From a checkpoint of a small transformer trained on Wikipedia.
Architecture: LayerNorm before each block, learned positions, tied embeddings.
Each number is 128 + 24 x the weight over its row's rms, rounded and kept within 0 to 255. Layers, rows and columns count from 0. Numbers have three digits each. The size before them is the row's rms in percent of the matrix's.

# layer 7 attention query, 128x128, rms 0.112, rows 49-63, columns 64-127
104:094147125076156112141104148158072125120113089120161161122123147142129144122105141144151113101123116140087127133159144104120097123114123197134140103138133119131171120156112103163112125149112106
111:107095138090133130109119130148090130094174131109112138092139131143112139112128130068141116096119077088121118099145111129166114109189124139073149119160141120097121147138105120126165129158127081
110:132114112110129118150084129113156111141186105153146143123124149182116099097155120102080156096140124081090143145115094093164166152150120157131096148174116075117116142112132134141108103118142162
108:128097133132126137109089094156130102177145131153108103128128121131161176166118092159094137175096155143091114164150162145094148122142068121146165130156145163090173116162167123132119125140148092
109:179165145147094187124124127180113159135100086153125118148133091066135170106163153146142117106134111123141136140132094153139125107121093161110110119123144106132108103127133114132146125149115125
100:153128147142145107124115104069131094107090142127137147095151114102124138074132140174146150119140129112145194097102163131132126110091146150114173117126144130112171145135112119112097144141136165
112:137162130158109079138154131157139141090088151106104114145155162101106152107151109098140135148147144156098119099200156117142098140130133130130159120150198109158122136132076154153103116132159128
099:118146163124121137185130085113139102126119137107131103133129136169140155126145096156122080139134134134082160097148079139110080138195119143146158138156131164085164111130136130154108119165164105
105:145164122116129139094178153117105148166096154100115132128113134069124099111090098115155132161140108114162118142087122150152143144087162140086098107093127098141127114107130096099128133118147107
114:175118074129164100145170115120104157164129162115142125114139128188147148137096128101120161105096137156159115157147135167095121154133108140190106111163104114119106165143114149114125149130135176
116:122161131129059131178111099149129106149118129088146135139124134129060163140115179157124151109093151136152114129156164089132112093132102127164130137124189111149151157137134075129133135142117096
102:138141114075150132131094129123139124153187081139109037109141187130112110107142141120127128123122153110143141111127118152106185120151139081084103140070145138120126167153089148123102149136159147
111:145160129168148103149106099167114092145130101146081137140176135148117119100138122135157096128079126141153107105113124135085120095142095131091138104133112115127125148111150154151133136153106169
104:135166140078153142093116097102132141146135088143115128097150079120128099111169127134128112112118154084140089111100143141140107183139095138122147143113105113106163124111128163170082176139091082
106:116186125115116183083141126156083125148150093132107102109092121094149095134170109172126130153135130106117117131115120137122150118129155147134110102120150120133105143125105171159112154149148124
# layer 7 attention key, 128x128, rms 0.113, rows 49-63, columns 64-127
107:092148070119140081153093139136108142137172123123142162148150136106135152112115141104108099094131173125106128091116165122144136136110111176091156120143123104095169135089072153129123122160102124
110:134097119138120094121092178092159138144128148145077163167123118194111152108123136150118127143115097134130132154097091125103125113089120164141144129149121104140116157118135125126152107131093108
110:146105169106124152168096150143172121154145101120145130134141131089109064099150120089107140142114145094108131116136102115130126123119123135126132136111136080157136107125149142150135121170132135
110:148141160156151122099082112150122105153110140104179147102115153145137134107125106103102153102109126183126158131166158146104143128139130109118147125181137161106153141146123115137135108126145097
104:151104098175140146118158140170099162126117149124130103196131108116133129124103131107116117100147105107179103173138128126112135131120110109123120118153129116139082158111147121119116192109156147
096:092170112145116130161082145155127122125129121123115108106141146082114110169096124135156117139149112094152112143139131123164140152131152166115115146132129188134144144139134138090107128122114147
120:151132107142110111120154145117115133123095168136132113117121139116141132164128133113154142136088128161137144092183126103125078170157120119137192160163171109134096134124063148103120134125142132
101:146150119130150105154108114130104100139152169106132102103170153142120136113151136108126114119134127172103100104141166148119081117158092132113196144173142128141174086148076113161142119143144157
105:115147099131125168138133153130128123096095120141119145109095135130121116141129123086168181148151112158147142105079147176124126078147119127127106127098173093128126141135159126112103156125116142
110:139122157098093118144126112146103091134160122121109133098118146154171136170138124159083111121092134137092116157150136128085140126108123169127074135120106119118149113154130144123127137139137133
116:145166139141096121141129097113092145163150119100112112126155133146097154137114163135162100110132126156137129168158144121124119117147129144115142117115190128164122113121096114118136121109075106
102:164104132088121099118079166150127115147132082161120105135128127155131091159123155186093153171133162112170125068136100114080170134119123106162119115145109133070106161127120137129152178139136139
114:144141123132150110100136106107091146109183123143097118153167136140096154117152089162145121081117159139172127144129148118087157143136112123105093111144115146141144197103141108146155119133158127
104:103151100127176173120081133117114163162122091145134109132113115185102140098150163125130103140178154168138162131123141119166147125112090103161109131142118101145153138085140148150142168136125126
106:143148111097150111102134142158092154164135136125111130147146103142132139128131112135134142170142162157133121080115101080159191165124096124112200140116149083145088139175113150134126171087125087
# layer 7 attention value, 128x128, rms 0.11, rows 0-34, columns 64-127
092:099120153147152131144081157137127144109153140155100100144135081130104146157121126096079119117103134103123132139141116185150138154076174129159114125102148120130084135120114106139176142106165131
088:135080145131096116169120109089145142099147164139105107138137142128121071110114109122128106100123130093112122110105183143121129122122141143101137108156162124146122100128158126155121126128106164
089:139132141145111126153127145144157117113134093104126105075120100105129140125110128111119179129126133175136118155124142099185080188139115124136122106122139110153173106145149125138135117144092141
099:076130110169095138115134163128117153136175158131145110139120167154130114127146126125076100138145177088175123130083143137134133150117098126115137127127122146146124101131132103149110139119127102
091:126110130119106126137127141095136111110146119120117165113126155094132131096146164124078112160171136160105110144136146115117167117139088090097096108142148146142115141064109096174129088170188136
084:111128146088133096119114111140126119131133156087102094119126159140099089145127132122058143123159129123145121095150133144118102102126122153150147129113155158179105124109156162089146096138124112
094:102148133152110122109130098170198090141117133094155124117127154128120111098103147104130117115124132119143121146132081092140129161129094139124163115109131141139126155140119163167155152096147156
086:100149120076102130116113149130100128092150104134151141126160115118113138148181189131165147114150155146136133145103111127123110148104125148153142085144169128126119115112086113161101088115113120
101:179119134123138114138130156123082105108122081156093174144186131139158168098119157090148067135130090136109149152120110135147120101128122131129140120100130094126110104137155128135118146129123161
095:146136119143142105101165138141150135124115116122085159113153125121172110120083101110183098134108112125116114085105143122098151148092133138144158112100125130066085138126124118096132157123132093
101:147082121112168165117078137149150135076122133130150149122142162101183102123160124153134138104140147115163094125137113158150152120157140097099096144170118099134144085080090145129133180113134119
093:107100144105103124126142110131112158143159145103112113156150132112136092156120143110119119139155109165126134151105117095108154117165115142115104123175151156141149111126093113139140186112099136
088:132115124137143077121090135141121129148167099125138109136117127124111099115099144169143090125139113135139131134126130159118152159198121103114134112093120170102107135152149173175102097127149109
089:132115130137115157132133103162115168149154146136142073131156170087143157132111088135128125107195160140102160090109108129151158102097117138146164114079129129107135105086163107132118126117110106
100:132159115108161159112143137141141123148124114117108147106170116146131154124095089115140127082105154156107119163135098116108155144098126102143117095142101114119181174142135079160111082121150125
107:144134124151153128132100107151112122159128133122110137152105114123165140115140150082085192137109116071080144096096172113099135123142111076108133084127107162139127147122139124134103157120118156
097:170102143150124094112141098114152121130127155117168104130132137110185128124151162107106139147148133136134101124105128155104117156112141140147117111127117123140116159067178112121072109138108114
103:101135110156118113067115115144093136149127147160115121131122143139121085168166146133145113142165081120076146125151096140132134113149147096137117147182113094152172108120152124143081106095129150
094:115091106128128142128153121111128129104135131107116107140143127113146121118143113116138137077134099139144143114158153158098124120177152088142125141100108098183130147087101090141118167110106149
111:142138144107103131134117102089106128124135172148148138071159122113135131116097128132098145147120111131137110167144143086100091119128107159139140155110139121118140095168085148147118215145105127
092:114116124171130188152138163154181137168106127130124158167121139093083095141099135135117176125079128143101105109114126134139147102099145090151165139124133057125164112095129118152107112122118133
084:083131093141120144136143109144124131134126193148101141146088141088080094128124151112122133178153135156127144131124118103101161141159129058109132127166112153145135108135082137155134144147152121
090:133089165083161120154138149127153115145129136096162146127130162139132113127117126143151148149148128097134135140152126143150133138115141103118134171067153112147115116102138112132111139122157144
097:140124123113168159134117109167163159148141128147096137082087142118118137148128127121139174162130107085149123142135140097126166115168183130148154136105138113146149124083122087169145101106157135
095:149100128104134120157107190162143139138129206139174121089149158121142139101121134127137147121115130125132104116129139138090112121104125097115165133105146115150151124111176125093116110095111098
091:134152131169116121115105104089125146127149125111142159122162189117110147144147144125138141124168129100096128131151076202147104171105117122115106128146133106129102120104105141160139113107145133
091:128087105112148154090118124123107182142149151110127158123075139146107074149124119122147145109125155155157172116167132116127095084105156099138127128106120108144138158099142124099122169121152157
092:113102092102140103125155156157089131139117112169135156136147100138142125165160094130122135126124131125110113133134149168134127115141133099151132156129115162092118100135144086136112078119102097
105:105142149148157143144171124110139129112181094134111119107150132096104139145127076163138090157135073124156106103174126163109148142104085110097157132139119140182151069128120129131113121116141147
098:150113161115090163138138177146152105125148143090075141142150150097130139124138134163156125158156133107134163091085104133146144111111125102107139120120106141091107118139095103113123132077122115
090:201136125118148086123159116139134104135116141141089136108164142156141114087170130121076116101119131160120168097114126135143125119070133126116089152109133139075115142086142130093154138127105134
097:167143115150154174131138085114130184129087114104131151115113120187140130111134139075074133117111141144143118095130128135097107107145143156113145135156136113121138140150145124162093115165113163
086:130148111052161136086151155091107112101149124155119118125114156115143123157106145113126113102105134148111167171154117121140144153107102134104119132127140126130108119136134131130163118145089144
087:181092155140128106121139151120156137139129131122105131112132168140156144147167144118114116143107125108100087153148140109098138128125101196129170112105146091126134100115119077143120146136103119
096:107104127144132104084145097124123129136149144074116082116115095106094135157153143123103183098121158155119130113135124201097120126140121126127106139133097132116160136117126151095171093110112147
# layer 7 attention output (transposed), 128x128, rms 0.0617, rows 0-34, columns 64-127
097:113152114127106124118138138177129127137173160101089111104089174127132098103096133136135082152105146164112118097144117107118128131141097085135126084124088144167066118113137136092136124153136152
097:148188161124148138132135112159137112127150093099161138135132124102095132172142128133133154152136121143125102130159119104166118105102134108149197131123145114143128139109126167113087144093140096
098:089155119155150153071104111137108096161117110117125133137144105143140170158121103175147104111096152114165148133122163154122118110121068131153130088127113186105120158140099165101140103099141128
102:137134157142146191168154142149158084140115110150132121099144074124157141086131154110089137100132115108110110151147068125125147114124127122148123156139119131122096124121149083133150156097137143
102:124131112123120187105153177162094109159105118121127108135126140178113119115130145186114101174105125113120113144146121151151117141102137128143146166103178149119114118134100111122125096101084082
091:112135143106092089099123147128137105165108155157150188094090102123133152124108142141128074140146121136154153123084146158119129078139141138138164120129121150183149132097090132119110112134171153
095:169113109145163153103089120088084088142140120131174137153145086102125126170124135169101095161177114109133187126123151185124157098093108128131052099133086132116160146129129111115108162160124107
090:135128099132134121146084138155125155134129125156094098114136113111121171154120086146109142095128142098129138100118155121149140117151151099150114125132084164081162109131176121144167149122106122
108:154102131108129138149162119112139124112144159115149130123102124100137105132128152124100105162171159138168112134119154142148103124104125145108085158112115177116118107130179164143150141121115099
102:157182140132140127114072146134147138108140125129157124158150135152086105102132136124106147108116177111129128182154098077110134109118103108133137132130142111146133090157166165124113088117107153
100:130158169149132100197170117145125191118143146118106148155147139079117139079081125110131095124127102137123134139126158098137134126142127170105129110187119113117118123097141106132166106126113116
097:148133138148120148128113110144140096121120144141157153116138111095123145141101100177106130142125128084126145160153067126121099182134123083154143127121158113130137144092194158137130127104107127
095:158097137116082122121155093104127144076140168117163114108118140135108095143146140101164164165123098135154135140135151123119132131147116120131140118161149101141138159120121147148109144120128145
099:088117142157140084135141169109143126129169150109109159138136128113116142113112146122136151099111138112120148159179142090132138095137138156093129160127175111142129131120128114144133130120114115
101:134119113136120118111096149136141156089118125127146093138103114128115139127123121110147123101098099128106171129184151083111099131175155148106145137169150158094068114173093127115090125125104123
110:123148106077148120086134103102158089117128086133148135129174156152121199138158090141177133104096124119090090121159119145183132165149144153139173139132134136119141122110117108136142149138111126
099:142117160117108173090122114163176113106088110135117157138115170118098143104132103148142089097148125117158104145136174140132094128095133121108154165146185132114112087115130115125122125121104121
108:144134138074128120129123123128140099096099136149116094144142137152127136148103151122103128113116095102129114128158125173082118112121085185161134150105143125120178148138140115079180112148104125
097:136134148113135104105085112150104095122140151120170135150152105129152142123113135119132139151109115148136102121094157098160073147109109137121114138088116169096115142128136154100171124082091122
117:144199110116131145118127122097142163107113059129125119134153100117112143099117158077186129128152167119150131145093110182132099136098135100134117112134117101119134103091145126141111122109153112
095:104149095144123137143127131125104108119161132098148103132157158128171105113096120128123141105100161170117116137146159166100146160142126094183133109074138132095148185101097143074127146122104135
089:147100137097122129142091157128132107098143154119171091089125101134098127133130101160150107088124090125072150131152103121101152128188140141153106139112175139125136145077104149124159127104103134
093:121150087171093147143125166137141182101068155103141107127115115074113145107125141126121135122160152117159113152108159113154121173106137124163162158138136116098114118117105121131158128155112133
106:151099104104138129129094104140135101120143108149135135159118178117119119124171119143109153130106134152154135133153125125095138100120058101140069067156114155129109164123090142149125138186140124
091:121123110139124152086118116148109117143109088115096141144090154103150137089135128108125120101150137147120129166093137120096131166118114139136148155127138153142124114095147155149173106107112132
095:122102111149105171121173139129106147127126123109146123147117087118135148137102101101140117151122132134121155102143142138133161127114136156151146120081089093135136068103146156107177112151121097
095:147149120073111147182117091154117151135162111128130089118135126144130137095102130106121101081083124112091150104138104159148142132108105180152131150144114111139110159146114150152114125149133082
095:128092134149082126129144155135137107088121149139114140169127112117172112106150106136104138113137124126164155168120137133080073139105138160170134155131164116143129116150131115092143078135151166
109:102117116143133138158085150117107094149121140113128152132148151165151148127107096093114141137125121118108129141119135154135123077135122133124129132122114132109130134130115105069130085099104079
108:164131147148095109180143170155111136175109120092121136102129130175118167066146122110115159145126145114112153128157122116139123110169143093133130106102118091101115094127140130108163137122128095
096:150143121136112105143165117099122153117109134116117126086103132114108155108170176177160101093131111143168128128103134077146090161165209098121131119123127153122170094150151090155139116139147119
105:112095126116173120098156122137116148080119120163083135140151109186086110107139126137136111121143141088138108104145122150138138150152120184114132091121113149141115139132128154111148134118112122
096:184137153158119139124145080156135156136096152128136134113134130119111104124159086139097102128118180101112121122136135135123106144109122112177119159165133132130162122126113176080124046137157151
094:137148143101108160109143126101144131126157110163109148141148113148142118129093145132095126105159168107172143165114137123129169158144142110104136142104133125143094103104141128096137105120126113
098:077128124143097125097110133130115109122131112151150198123118100115118116118141106147144086122134085112139145112113096114153086107145115127141143153082139159185155150145145103132149141175121143